{
  "n_layer": 10,
  "d_model": 256,
  "n_head": 4,
  "n_kv_head": 4,
  "head_dim": 64,
  "d_mlp": 1024,
  "vocab_size": 2048,
  "activation": "relu",
  "norm": "layernorm",
  "norm_place": "pre",
  "norm_eps": 1e-05,
  "positions": "learned",
  "qk_norm": false,
  "attn_scale": 0.125,
  "bias": "all",
  "tie_embeddings": false,
  "parallel_block": false,
  "init": "uniform",
  "init_std_qkv": 0.0213,
  "init_std_o": 0.0,
  "init_std_up": 0.0213,
  "init_std_down": 0.0,
  "optimizer": "soap_variant",
  "lr": 0.00457,
  "lr_mult_qkv": 0.7,
  "lr_mult_o": 0.644,
  "beta1": 0.95,
  "beta2": 0.98,
  "lr_head": 0.00489,
  "grad_clip": 1.0,
  "warmup_steps": 200,
  "schedule": "wsd",
  "decay_fraction": 1.0,
  "decay_shape": "linear",
  "final_lr_fraction": 0.1,
  "batch_tokens": [32768, 65536, 98304],
  "seq_len": 256,
  "doc_mask": false,
  "train_tokens": 312500000,
  "steps": 4935,
  "dataset": "wikipedia_en"
}
Each number is 50 + 12 x the weight over its row's rms, rounded and kept within 0 to 99. Layers, rows and columns count from 0. The size before them is the row's rms in percent of the matrix's.

# v: layer 2 attention value, 256x256, rms 0.11, rows 43-63, columns 192-255
# o: layer 2 attention output (transposed), 256x256, rms 0.0937, rows 43-63, columns 192-255
# q: layer 2 attention query, 256x256, rms 0.127, rows 64-67, columns 192-255
# k: layer 2 attention key, 256x256, rms 0.122, rows 64-66, columns 192-255
v43 095:42 69 46 47 55 58 38 45 52 29 57 65 54 59 49 43 63 62 63 35 53 55 41 32 55 40 44 39 68 58 67 47 37 69 60 71 42 53 33 34 51 55 73 54 45 50 50 55 50 34 78 35 75 50 43 72 66 42 59 40 53 53 61 55
o43 099:63 59 56 44 54 53 50 54 52 58 40 70 52 66 34 54 45 49 69 63 57 45 44 66 61 46 47 47 58 35 64 47 40 54 20 64 32 45 37 46 75 58 62 63 48 23 48 69 48 46 56 59 51 52 59 32 50 51 26 62 62 61 45 45
v44 088:51 46 66 63 45 45 82 50 50 53 42 40 47 56 55 47 27 54 45 52 53 43 22 50 59 47 47 51 47 37 67 58 42 62 65 42 62 58 62 68 46 23 47 25 37 61 56 41 64 52 34 71 43 45 43 53 69 63 34 71 33 53 57 59
o44 093:33 63 52 38 55 47 35 59 52 52 52 53 22 42 59 60 94 65 56 50 42 41 48 26 56 75 29 49 34 41 43 42 53 59 28 41 59 37 48 44 55 52 41 46 43 57 46 61 45 40 51 57 41 63 42 65 33 47 54 33 52 59 38 48
v45 090:62 37 52 54 54 44 74 55 53 44 39 47 60 47 69 63 70 61 66 45 37 61 54 60 59 61 54 35 60 36 49 54 47 57 66 46 33 54 64 55 45 42 88 50 44 46 52 51 23 40 60 56 41 48 50 57 70 44 55 56 48 49 69 29
o45 097:72 39 27 59 44 41 48 49 56 51 37 20 39 62 50 38 17 64 53 61 31 55 37 46 55 41 45 61 58 58 62 54 37 55 35 58 46 46 42 60 72 47 26 53 63 32 92 44 59 52 57 52 40 45 49 31 53 54 37 45 60 54 41 67
v46 098:52 26 61 52 53 53 46 52 63 49 75 57 34 63 57 71 66 37 52 39 55 69 63 49 43 50 49 40 63 38 65 59 68 70 45 46 40 46 33 54 44 44 72 46 60 42 69 59 35 62 35 43 44 38 34 36 58 63 59 37 43 48 68 71
o46 097:30 66 48 73 27 54 60 57 35 44 29 67 51 43 47 46 57 42 55 34 76 53 55 34 43 62 60 56 40 39 39 49 37 28 63 39 52 50 52 55 55 55 33 51 60 58 51 53 57 68 53 39 58 40 50 57 54 40 38 56 55 62 47 17
v47 091:58 60 45 32 55 57 60 38 63 38 57 57 49 58 67 56 43 55 56 47 64 52 44 59 58 56 51 53 55 36 57 58 55 31 33 49 43 42 59 55 50 41 53 55 73 40 39 48 62 47 74 63 51 52 52 50 54 31 61 58 60 50 60 54
o47 100:36 51 48 44 75 39 41 41 46 47 70 50 64 41 54 34 52 50 61 38 47 48 49 45 26 71 73 44 56 58 33 37 53 75 48 71 49 56 39 53 62 49 48 37 42 42 51 64 67 61 49 38 43 57 80 61 33 57 49 59 41 41 49 47
v48 086:63 45 59 48 47 48 53 53 55 26 42 49 64 62 54 44 64 44 06 47 34 50 64 59 35 41 38 21 61 49 42 20 65 56 60 34 45 34 50 51 56 48 38 54 61 47 68 33 51 40 51 46 61 44 52 37 55 53 60 49 55 49 48 27
o48 094:41 44 58 36 50 46 46 56 65 61 42 45 78 45 36 52 44 55 86 54 63 68 12 30 53 50 68 65 57 53 77 67 64 59 46 59 59 73 54 44 51 49 49 26 47 57 49 66 61 53 55 26 37 60 40 52 57 38 34 33 35 44 45 30
v49 092:45 81 47 41 57 42 53 47 38 74 59 58 59 40 23 39 41 50 40 52 67 51 50 44 37 33 31 49 44 29 55 44 57 56 67 39 59 54 44 65 43 61 29 49 37 49 54 29 42 30 52 44 53 36 49 50 46 40 20 63 52 66 54 53
o49 098:50 44 50 43 46 61 53 47 36 49 42 47 56 25 74 57 33 36 65 57 44 66 43 57 67 34 69 45 64 50 89 49 48 58 41 53 55 49 37 22 54 46 61 67 56 45 47 69 27 57 31 66 54 63 69 54 53 51 57 46 56 68 67 43
v50 095:48 39 46 73 53 56 66 65 43 35 38 55 55 42 65 47 63 38 49 38 52 53 49 43 47 60 41 42 61 58 33 52 51 40 61 49 60 58 40 52 51 42 28 57 43 61 60 48 48 55 55 71 31 57 49 64 73 11 41 68 48 42 45 45
o50 103:47 34 69 41 59 43 38 56 58 70 61 39 23 43 49 39 46 63 48 66 51 33 71 40 69 52 57 23 34 28 54 31 41 44 66 62 66 19 44 54 69 38 38 40 46 55 51 34 44 49 54 32 59 51 51 39 52 65 55 29 46 57 51 40
v51 097:57 57 40 75 46 58 36 59 67 29 51 54 52 43 25 32 38 49 64 42 61 39 55 45 49 40 47 57 46 51 73 58 43 50 48 57 41 40 62 79 60 75 49 55 41 54 53 49 79 30 54 45 53 60 72 51 46 27 39 41 58 38 53 52
o51 100:35 40 66 48 45 63 47 49 38 54 60 44 43 50 37 51 52 53 71 52 55 63 44 34 43 53 64 40 68 47 53 38 42 48 50 40 59 40 64 15 57 36 40 62 61 59 26 64 30 59 60 80 55 62 48 55 57 47 66 81 43 26 60 63
v52 084:58 48 53 36 37 58 45 45 49 56 63 81 57 49 46 14 65 49 60 58 33 43 45 53 57 42 61 59 40 67 53 31 59 51 43 56 50 52 56 35 55 58 33 61 61 57 56 45 31 46 62 50 49 38 49 62 44 57 46 22 42 46 41 46
o52 090:33 53 66 67 58 38 41 50 49 48 46 25 44 49 42 68 42 41 46 39 60 47 65 52 58 57 54 65 71 51 42 54 67 35 68 70 35 52 43 59 40 56 61 35 64 62 48 34 37 45 46 47 60 64 49 26 60 50 58 52 45 62 45 38
v53 097:42 41 64 62 44 43 59 52 36 53 55 55 62 48 48 53 45 31 26 38 47 45 48 63 35 55 34 39 30 44 36 52 51 44 65 32 39 54 42 55 53 37 62 36 55 86 38 29 46 34 55 46 67 73 45 39 56 69 62 41 40 78 46 53
o53 100:72 57 43 45 45 50 46 53 53 47 50 51 72 67 50 57 65 82 70 57 62 56 55 44 70 42 47 42 62 62 48 42 49 50 48 68 44 41 44 41 56 61 64 53 49 15 52 46 61 41 44 50 55 58 62 49 26 35 53 61 61 32 78 45
v54 096:71 39 63 36 43 44 51 51 54 31 75 46 35 55 47 58 58 48 42 62 46 60 50 47 52 58 49 61 31 44 49 64 37 64 49 56 49 57 56 52 61 43 34 24 21 52 37 38 50 58 54 66 52 44 43 34 62 64 24 37 47 60 65 52
o54 101:37 46 34 56 53 54 32 68 44 48 51 71 35 27 55 59 60 45 59 49 56 52 42 40 44 40 28 53 44 60 50 54 53 42 56 57 49 49 38 28 58 54 70 49 48 61 61 58 50 35 66 31 44 64 42 74 60 35 30 46 57 70 53 62
v55 099:64 46 47 41 66 37 39 52 55 71 65 56 66 41 60 58 25 58 36 44 62 48 53 31 44 41 57 64 65 44 68 66 66 77 52 42 58 60 28 62 35 53 55 66 47 38 53 57 39 70 50 62 34 43 41 47 48 36 56 70 87 43 67 52
o55 104:45 50 53 52 60 69 56 44 31 35 30 51 52 55 51 44 54 36 47 47 52 64 64 73 34 35 56 60 29 45 57 38 42 18 76 57 61 52 48 43 71 53 33 39 53 45 42 49 54 56 41 46 34 29 79 38 47 75 45 38 42 46 36 48
v56 095:48 64 41 60 38 41 37 46 66 47 67 49 62 32 28 62 38 21 55 38 39 51 40 62 52 27 67 65 60 46 53 69 61 61 61 49 61 63 47 56 53 26 39 42 61 27 77 56 43 44 68 68 53 32 67 37 48 32 59 47 41 25 52 45
o56 097:71 54 62 39 80 61 37 44 52 71 27 58 50 31 56 61 54 60 49 32 54 40 72 48 55 49 47 54 36 11 54 47 38 56 60 46 38 51 51 43 51 55 41 34 34 44 39 24 35 60 49 61 36 66 47 42 45 76 48 58 39 41 49 72
v57 094:60 51 58 75 44 61 71 44 44 50 50 49 65 47 31 53 46 49 35 41 47 37 63 20 28 51 60 42 61 62 60 34 42 52 32 66 81 44 36 54 53 58 49 36 62 59 46 72 54 47 55 76 60 84 63 75 50 48 58 65 66 55 39 47
o57 100:31 49 61 56 44 28 42 51 44 54 22 53 31 44 54 39 50 52 47 51 51 40 50 56 61 43 26 67 32 58 39 55 66 37 31 49 69 57 54 52 56 48 69 50 42 64 47 46 63 50 29 32 64 36 57 36 47 45 48 66 54 32 44 68
v58 087:60 84 33 62 37 52 42 26 42 40 41 59 57 53 58 67 43 36 40 31 70 37 74 66 49 46 62 41 48 50 56 54 24 37 38 48 37 62 62 45 56 57 45 59 60 51 32 58 30 50 56 56 42 43 73 36 52 58 50 41 49 34 40 35
o58 098:43 35 77 51 50 48 35 30 52 64 56 48 46 50 53 43 59 56 67 62 48 35 55 54 49 54 44 44 62 51 53 32 62 78 44 37 35 60 44 64 60 77 49 52 58 62 57 38 46 65 48 58 67 55 46 30 46 49 18 60 46 41 38 38
v59 100:39 64 73 45 54 58 62 71 41 41 49 56 36 63 33 62 39 62 39 53 64 66 49 32 68 47 70 44 47 50 37 34 60 52 45 47 47 59 47 59 55 56 52 51 41 44 59 46 26 46 46 53 69 39 50 41 30 41 56 51 51 70 64 61
o59 103:59 44 47 30 71 35 35 52 41 39 44 60 43 67 56 68 45 57 61 68 42 53 53 60 60 65 45 79 74 65 52 66 45 23 58 48 43 46 47 43 46 59 57 65 35 48 31 71 51 45 56 59 52 46 31 44 61 67 32 57 31 55 42 39
v60 097:57 43 53 51 46 47 42 62 49 36 56 49 46 54 45 55 54 51 69 72 30 58 42 38 46 49 63 39 41 61 54 44 41 26 64 38 62 45 56 44 64 44 46 40 87 59 43 45 37 46 40 59 48 65 55 65 35 62 72 42 54 70 25 41
o60 100:26 38 65 46 35 44 55 57 54 38 47 63 64 65 46 51 49 44 57 36 43 38 50 45 48 60 47 49 60 55 39 47 54 72 36 65 57 50 61 57 40 78 46 50 38 57 47 62 47 55 45 19 66 59 47 50 61 43 49 58 63 70 55 41
v61 091:51 67 58 59 59 48 40 47 44 41 55 36 39 33 71 44 44 51 62 54 50 28 53 61 61 70 38 30 45 46 35 38 30 40 44 46 34 49 41 52 49 23 60 42 46 66 50 20 51 64 49 32 54 70 40 40 55 57 52 55 34 38 32 45
o61 091:57 54 58 64 42 57 39 57 55 47 44 48 68 57 44 65 53 77 58 51 61 66 44 28 38 46 64 41 50 62 43 56 33 53 36 55 51 62 78 52 68 54 21 49 45 45 39 51 62 50 37 81 60 55 59 58 30 42 34 36 75 30 59 40
v62 093:44 64 70 42 44 51 59 50 54 41 37 43 57 57 58 60 39 59 40 40 41 53 51 46 58 33 26 63 49 44 31 31 40 74 51 52 50 54 66 67 31 71 54 54 48 41 52 47 46 34 52 32 45 51 36 64 64 49 61 54 34 52 52 22
o62 094:45 47 34 56 40 58 39 55 47 58 64 31 41 37 61 53 60 51 60 34 21 50 20 38 48 79 53 34 38 59 70 50 62 53 45 47 57 44 55 50 65 57 60 45 45 68 49 43 64 57 47 52 43 51 68 57 47 42 41 46 66 59 37 83
v63 090:48 48 48 34 45 50 42 61 65 51 62 35 40 62 61 60 61 59 47 62 60 59 51 41 55 62 47 50 55 49 46 56 40 63 53 52 39 38 57 49 37 24 52 42 34 55 55 46 49 58 39 47 49 70 49 50 45 36 24 39 32 56 47 52
o63 098:42 49 56 49 33 26 44 64 45 37 32 40 56 44 60 45 46 58 63 39 50 56 36 38 75 55 46 36 57 42 47 51 57 41 32 43 50 55 51 64 46 58 44 40 47 41 38 40 31 31 63 55 43 49 43 60 43 61 22 38 49 39 46 62
q64 098:35 62 71 56 55 46 47 57 33 56 47 61 36 23 50 66 66 46 50 33 63 55 42 61 72 44 30 38 43 41 79 49 49 64 42 61 57 49 59 48 83 39 59 55 56 44 52 54 74 45 41 66 61 48 75 33 57 67 44 72 64 63 38 42
k64 109:49 48 16 57 56 58 38 33 71 54 38 53 32 50 39 82 72 57 50 74 40 64 66 49 56 53 51 51 56 50 29 62 35 55 41 49 34 35 36 39 52 58 49 56 57 43 44 49 27 49 34 52 46 43 54 67 59 41 52 58 56 55 48 50
q65 110:41 34 56 54 65 49 70 51 63 63 50 60 43 51 38 28 47 50 55 80 38 62 67 33 53 54 65 47 41 61 40 45 45 49 49 64 61 48 36 56 55 50 49 59 59 55 61 63 57 32 49 38 56 52 41 33 72 26 51 33 68 52 43 61
k65 119:44 71 47 47 47 57 40 44 30 46 56 37 50 60 65 66 45 60 34 58 47 34 43 40 35 38 50 53 39 47 56 53 61 71 65 50 40 67 57 45 59 49 63 48 52 58 41 50 21 63 53 49 72 55 42 45 53 69 66 50 51 48 51 71
q66 101:28 87 43 39 46 53 49 59 35 48 54 30 39 45 57 50 49 62 30 46 37 76 56 49 59 52 34 65 75 27 35 39 36 57 23 80 38 35 53 55 37 53 52 64 50 46 25 63 46 50 55 49 37 61 54 47 60 57 27 45 50 44 59 40
k66 109:51 45 50 53 54 42 49 60 57 48 78 46 42 56 48 68 45 44 43 67 45 43 41 42 53 73 58 53 20 60 44 73 72 39 65 35 51 55 41 67 67 44 66 59 42 43 49 41 61 44 46 59 42 46 50 45 44 48 52 43 71 52 61 68
q67 110:70 57 56 68 55 46 53 35 28 35 42 45 49 66 44 50 30 45 50 42 51 59 45 44 16 49 37 57 57 36 44 56 52 52 81 52 53 63 32 44 35 59 68 63 47 55 39 36 55 31 42 61 42 29 62 48 43 44 63 61 30 19 62 69